Weights of a small transformer language model.
Size: 22 layers, 4 heads of 64.
Architecture: RMSNorm before each block, no biases in attention or MLP, normalized queries and keys.
Each number is 200 + 30 x the weight over its row's rms, rounded and kept within 0 to 999. Layers, rows and columns count from 0. The size before them is the row's rms in percent of the matrix's.

# gate: layer 18 MLP gate, 704x256, rms 0.173, rows 592-622, columns 0-31
# up: layer 18 MLP up, 704x256, rms 0.182, rows 592-622, columns 0-31
# down: layer 18 MLP down (transposed), 704x256, rms 0.175, rows 592-622, columns 0-31
gate592,097,154,191,170,215,173,190,162,176,253,218,205,215,182,178,267,237,180,193,203,200,183,198,186,248,205,246,227,195,194,196,173,229
up592,096,177,220,174,198,206,171,215,183,221,163,215,216,231,176,205,234,224,217,227,205,207,247,136,208,215,276,191,187,242,183,169,232
down592,092,160,273,181,191,219,212,209,224,186,200,221,206,249,232,210,208,192,204,179,206,162,179,237,207,212,221,193,203,208,195,182,232
gate593,105,192,210,192,267,236,226,219,207,180,192,193,178,152,181,159,192,188,214,235,177,206,232,142,186,215,223,121,179,176,181,270,157
up593,104,183,181,261,162,190,190,179,207,212,141,204,210,214,211,195,119,213,211,239,156,206,199,213,214,220,159,222,219,218,232,163,153
down593,105,210,225,204,190,208,202,191,252,157,176,211,223,194,208,172,191,199,175,221,208,173,243,218,162,208,218,211,198,198,192,171,213
gate594,101,183,222,234,225,196,202,220,189,262,181,182,211,190,200,193,158,193,164,200,194,220,225,180,217,184,179,252,210,228,235,261,176
up594,104,186,211,160,238,195,196,232,216,210,180,261,184,166,192,198,175,207,203,188,151,214,151,198,194,244,156,228,207,187,190,183,255
down594,102,192,215,166,208,202,223,232,214,197,266,204,188,194,234,167,226,168,153,184,214,194,221,244,190,189,174,205,204,162,203,187,214
gate595,097,200,217,207,158,191,177,211,188,207,158,195,207,284,220,233,181,163,214,216,175,198,222,191,187,247,199,201,211,218,220,163,179
up595,096,153,182,237,185,173,237,239,197,228,211,220,171,211,144,231,192,145,196,249,187,158,189,172,260,202,185,225,198,159,192,201,197
down595,097,251,180,177,183,154,201,182,202,194,247,142,223,241,151,245,214,239,196,203,211,178,186,268,169,218,193,206,219,182,195,208,216
gate596,094,150,224,258,179,202,208,228,200,258,189,210,187,234,203,240,215,245,199,228,191,241,185,224,208,202,167,199,189,205,201,165,175
up596,092,194,197,217,155,294,178,255,176,232,214,161,170,237,229,197,196,171,226,218,219,228,193,190,172,218,162,212,184,165,227,193,214
down596,096,212,206,210,205,212,205,194,181,199,178,211,253,239,201,175,201,203,169,216,205,130,218,170,188,224,219,179,146,144,271,279,206
gate597,092,175,234,219,192,188,223,203,158,236,190,170,192,220,199,231,220,207,198,152,179,161,188,213,157,123,173,143,241,202,189,356,208
up597,096,210,187,204,217,229,227,173,192,221,218,243,148,194,188,240,197,182,151,229,258,165,215,208,209,192,163,244,196,249,261,165,202
down597,093,192,217,158,210,208,194,212,185,212,194,179,173,229,187,171,156,158,177,221,160,199,190,203,215,129,180,219,179,275,205,185,153
gate598,099,178,198,220,213,161,195,207,131,199,245,159,186,182,185,206,264,204,149,252,213,246,213,253,203,214,179,210,259,167,233,220,229
up598,107,241,209,212,176,208,210,165,209,163,207,181,169,145,224,193,129,221,210,198,269,198,221,226,220,187,241,228,178,169,209,173,222
down598,106,182,203,205,197,207,190,182,206,192,228,207,220,163,192,177,201,220,150,176,208,190,180,237,216,222,217,203,233,121,163,196,229
gate599,091,171,165,225,208,156,189,242,204,211,178,238,196,224,196,167,216,225,185,214,132,218,181,199,212,249,172,221,209,193,258,174,167
up599,099,218,167,205,186,151,200,125,226,139,199,202,202,166,265,179,197,165,245,211,210,180,203,129,216,180,204,196,154,189,248,171,207
down599,095,208,198,152,192,180,155,201,174,187,190,240,189,231,252,172,154,228,188,194,181,200,178,177,186,209,158,174,212,154,198,209,210
gate600,094,183,212,242,201,185,159,182,187,212,208,219,187,234,188,232,203,190,159,218,218,193,157,209,172,193,183,225,152,142,169,205,157
up600,095,180,213,155,241,218,147,174,273,188,210,195,198,177,236,189,216,232,191,212,257,236,222,169,175,186,179,118,188,172,240,192,230
down600,096,179,195,185,230,169,215,233,200,155,180,164,240,193,201,209,253,208,264,160,192,220,239,246,182,99,238,203,163,220,174,174,105
gate601,103,267,231,184,187,230,192,250,161,232,171,225,218,125,171,250,206,185,173,251,168,203,157,201,193,234,213,226,211,234,184,166,215
up601,104,182,207,164,223,209,182,225,180,196,265,173,165,182,199,194,243,187,223,205,163,219,207,201,200,245,231,215,212,196,175,203,193
down601,104,203,237,189,188,200,180,205,235,206,226,195,207,194,199,145,207,167,194,199,204,191,226,184,202,235,219,177,193,254,209,191,212
gate602,100,207,204,296,224,173,232,205,155,185,170,166,188,163,250,226,192,170,222,168,154,212,203,156,211,209,204,212,165,196,202,214,165
up602,106,160,146,233,179,167,203,256,228,214,208,242,224,209,215,154,195,189,211,209,168,212,222,156,200,216,207,219,176,192,219,217,198
down602,102,221,202,279,141,242,170,170,184,239,240,208,235,194,214,137,205,233,203,225,177,158,172,134,230,198,193,154,256,158,189,250,215
gate603,107,162,208,187,219,162,194,199,196,170,235,182,194,203,184,202,170,209,210,179,202,222,189,226,187,202,197,206,191,259,166,181,208
up603,106,263,203,137,226,207,212,174,174,181,176,207,178,236,204,202,203,156,199,194,261,202,215,220,193,186,206,183,204,203,235,179,254
down603,104,190,223,194,161,242,245,194,226,211,258,162,182,214,198,189,222,208,173,217,195,157,206,258,216,210,172,191,221,223,147,212,263
gate604,108,213,203,171,257,198,205,218,197,149,148,138,195,174,144,219,221,130,252,197,161,214,181,186,191,198,167,196,216,237,230,153,143
up604,104,203,213,185,209,252,205,217,226,202,212,174,182,241,212,183,206,233,207,227,235,205,234,172,205,184,169,178,246,131,224,204,170
down604,105,188,240,202,138,228,190,205,188,150,209,227,210,214,250,251,171,170,222,204,190,251,176,185,224,187,224,177,251,193,195,257,173
gate605,095,199,171,195,163,233,241,167,181,167,196,205,191,231,209,191,181,210,204,223,186,165,147,201,183,214,188,167,206,195,166,191,206
up605,096,205,201,193,182,237,242,217,200,175,179,206,187,220,207,195,196,151,217,170,169,198,158,254,166,191,192,204,226,218,187,161,114
down605,092,250,169,242,137,179,223,208,181,234,199,179,210,136,125,259,201,209,196,240,255,160,238,249,229,197,169,237,146,167,189,208,217
gate606,103,206,185,191,171,214,182,189,168,165,176,212,144,237,230,187,194,160,247,164,204,164,199,244,217,166,157,153,213,169,255,208,192
up606,107,224,205,164,191,222,232,199,177,196,221,224,178,248,216,172,229,206,187,199,143,266,129,211,218,202,228,183,228,219,207,232,198
down606,104,167,277,263,200,146,243,207,151,174,170,161,166,239,157,211,212,149,211,237,211,186,215,175,191,175,209,168,199,186,171,185,202
gate607,104,170,164,202,191,234,205,164,176,143,203,213,175,239,273,222,199,185,199,180,177,163,191,183,206,193,209,209,257,189,189,202,208
up607,103,245,274,211,224,152,194,250,204,280,212,213,191,162,238,224,217,190,175,176,188,242,208,261,175,235,169,181,207,176,182,202,176
down607,096,207,243,208,261,164,191,233,232,312,199,236,243,179,235,142,261,259,198,165,224,167,185,151,215,193,189,198,211,187,221,213,160
gate608,102,198,158,201,199,175,179,211,212,229,190,197,196,229,193,171,206,190,209,176,170,193,193,182,221,203,232,218,245,152,191,202,180
up608,106,213,197,186,107,241,191,231,206,207,221,195,180,232,214,228,225,174,183,183,188,220,191,157,150,170,173,179,177,203,224,180,241
down608,106,189,246,169,177,178,252,240,222,195,183,163,234,210,253,203,180,136,202,195,181,257,181,209,153,191,193,173,209,205,212,215,246
gate609,105,181,225,116,200,187,217,178,220,231,190,221,206,192,226,165,218,265,228,186,234,197,142,195,204,189,186,194,231,300,204,202,157
up609,098,196,192,187,172,176,180,200,249,200,179,240,192,172,205,226,220,187,173,139,238,173,204,159,190,207,175,197,165,233,232,197,171
down609,103,208,224,227,168,250,235,184,224,185,206,196,212,181,197,157,154,196,237,209,212,203,198,198,136,201,218,155,236,195,186,204,205
gate610,097,168,192,225,166,210,253,166,167,142,200,180,261,200,203,253,225,204,193,193,214,188,190,222,188,191,198,207,204,148,214,223,188
up610,102,134,213,171,210,239,244,260,197,180,183,185,160,239,210,196,239,171,194,192,196,182,200,209,199,198,198,183,220,165,222,181,203
down610,094,223,209,217,147,258,221,187,218,185,208,207,229,206,198,189,233,189,273,225,233,200,193,231,150,187,189,194,193,248,188,205,222
gate611,100,189,202,195,239,225,151,176,197,205,210,193,184,175,179,174,176,203,180,163,232,225,230,218,240,183,278,207,186,231,194,227,185
up611,100,167,230,177,232,204,211,222,248,195,221,234,244,180,204,187,204,234,243,248,238,190,269,137,130,209,190,250,224,193,225,231,170
down611,096,233,195,170,181,163,216,191,214,211,269,205,175,220,234,206,200,194,273,202,201,173,220,219,170,207,198,253,213,239,217,204,202
gate612,101,184,194,215,179,159,180,237,176,185,216,212,212,226,203,176,206,176,193,179,227,237,211,239,200,189,201,216,165,215,178,285,103
up612,099,207,124,185,239,208,238,221,194,237,161,231,161,157,196,180,246,208,256,131,231,209,147,188,176,165,184,160,226,176,235,188,189
down612,101,177,227,237,190,223,239,182,195,199,200,180,232,206,205,219,231,219,119,158,194,214,198,221,196,204,171,160,234,238,229,209,181
gate613,103,207,204,231,220,220,203,191,236,171,237,196,191,254,212,203,179,191,224,159,209,188,209,153,225,220,230,270,182,174,195,199,236
up613,101,185,185,228,196,236,213,236,174,215,212,233,208,239,232,247,170,162,173,175,190,170,210,219,147,168,148,216,247,209,112,204,212
down613,102,219,198,242,178,208,191,176,226,154,215,223,213,274,285,190,175,115,169,168,210,154,193,203,152,208,173,178,247,206,171,216,247
gate614,104,213,177,156,164,228,197,233,206,189,219,214,188,225,226,185,222,176,187,238,185,154,209,217,170,148,176,137,140,247,199,218,148
up614,100,240,169,194,267,165,182,281,215,183,226,177,162,181,223,201,228,200,155,209,203,182,171,210,140,172,224,203,169,174,138,150,207
down614,101,242,210,194,169,192,274,192,246,175,162,161,244,210,220,179,210,236,235,144,197,220,200,256,209,197,194,187,164,178,195,227,203
gate615,100,195,166,258,229,162,253,187,179,191,169,161,167,215,187,177,208,187,140,197,219,180,189,180,187,184,173,214,246,194,145,219,161
up615,101,235,179,161,219,188,191,207,152,185,151,180,198,129,218,200,205,227,191,271,225,253,229,160,168,222,240,194,201,164,238,187,216
down615,096,254,210,194,148,209,208,209,228,239,157,223,199,233,267,222,229,168,252,210,216,228,241,185,181,220,211,183,204,179,187,176,270
gate616,099,196,226,219,187,189,226,191,243,217,213,208,170,204,197,206,182,220,183,228,188,180,181,220,228,237,174,208,231,136,216,245,223
up616,107,188,219,183,185,186,201,205,231,230,176,277,163,210,186,245,212,210,142,213,185,192,217,227,207,246,243,189,207,194,180,200,137
down616,105,239,202,254,205,209,213,228,241,225,219,241,245,188,182,180,219,216,240,234,211,167,192,245,218,270,180,210,219,132,175,228,202
gate617,102,185,283,228,238,185,206,270,257,257,197,180,249,153,200,227,234,128,227,158,187,201,135,239,197,189,246,180,199,201,238,209,236
up617,101,252,189,137,231,210,200,174,259,214,193,247,210,233,202,246,199,181,207,133,216,226,165,114,173,200,206,183,193,212,181,176,229
down617,100,165,158,216,184,203,218,218,139,114,221,151,229,220,250,222,189,217,181,189,245,237,221,130,181,236,200,167,203,228,217,210,239
gate618,097,195,199,205,217,193,197,212,216,195,132,227,219,163,190,189,198,143,188,215,228,207,234,191,135,189,252,186,228,238,216,200,232
up618,093,193,203,218,185,190,193,242,208,197,229,178,179,210,197,210,178,165,232,195,153,225,202,159,234,222,152,165,232,240,164,163,192
down618,092,199,157,205,210,223,204,135,228,159,212,218,158,184,191,216,182,223,226,177,160,186,246,165,210,244,189,183,182,219,252,216,169
gate619,102,175,223,211,166,222,196,164,219,181,204,230,249,176,219,228,195,175,208,137,177,235,145,231,172,202,236,191,224,235,249,233,147
up619,098,186,235,228,212,207,176,240,204,184,220,184,167,209,237,166,192,207,182,265,143,214,244,163,243,236,235,210,124,170,182,163,234
down619,100,160,258,176,191,205,235,219,202,187,179,194,214,176,177,217,186,212,242,197,176,231,199,213,188,217,180,236,220,228,179,199,241
gate620,099,188,172,204,202,213,179,181,241,207,189,140,244,214,115,230,219,252,201,204,159,220,161,253,241,131,223,196,180,165,209,147,216
up620,101,199,193,115,251,202,203,184,223,140,205,236,163,151,228,175,207,197,213,218,158,230,165,161,184,162,177,190,204,192,191,201,182
down620,098,127,178,217,244,225,193,198,205,190,214,197,241,190,230,165,180,230,222,204,194,157,133,187,201,220,203,228,173,193,191,224,183
gate621,099,204,168,223,237,202,216,243,220,173,177,241,221,187,158,147,149,208,164,159,204,234,262,149,213,181,194,171,224,213,190,188,164
up621,096,241,184,224,174,189,170,184,205,184,245,259,256,219,184,209,195,222,203,221,153,259,183,165,175,187,157,215,226,163,215,183,153
down621,097,176,190,203,202,172,184,203,175,196,158,225,183,238,170,215,212,183,158,190,189,166,217,164,195,212,239,273,216,177,212,198,200
gate622,099,194,201,216,156,154,180,202,231,191,176,241,210,184,167,204,229,253,150,188,190,126,160,226,135,267,166,257,228,212,209,187,194
up622,099,249,149,233,239,167,195,180,185,255,255,180,221,239,243,202,235,195,208,192,220,224,159,252,139,176,192,213,211,225,218,184,156
down622,098,243,200,198,221,231,182,180,211,199,220,171,190,157,196,208,167,209,182,156,203,200,164,253,179,192,201,180,193,245,205,203,209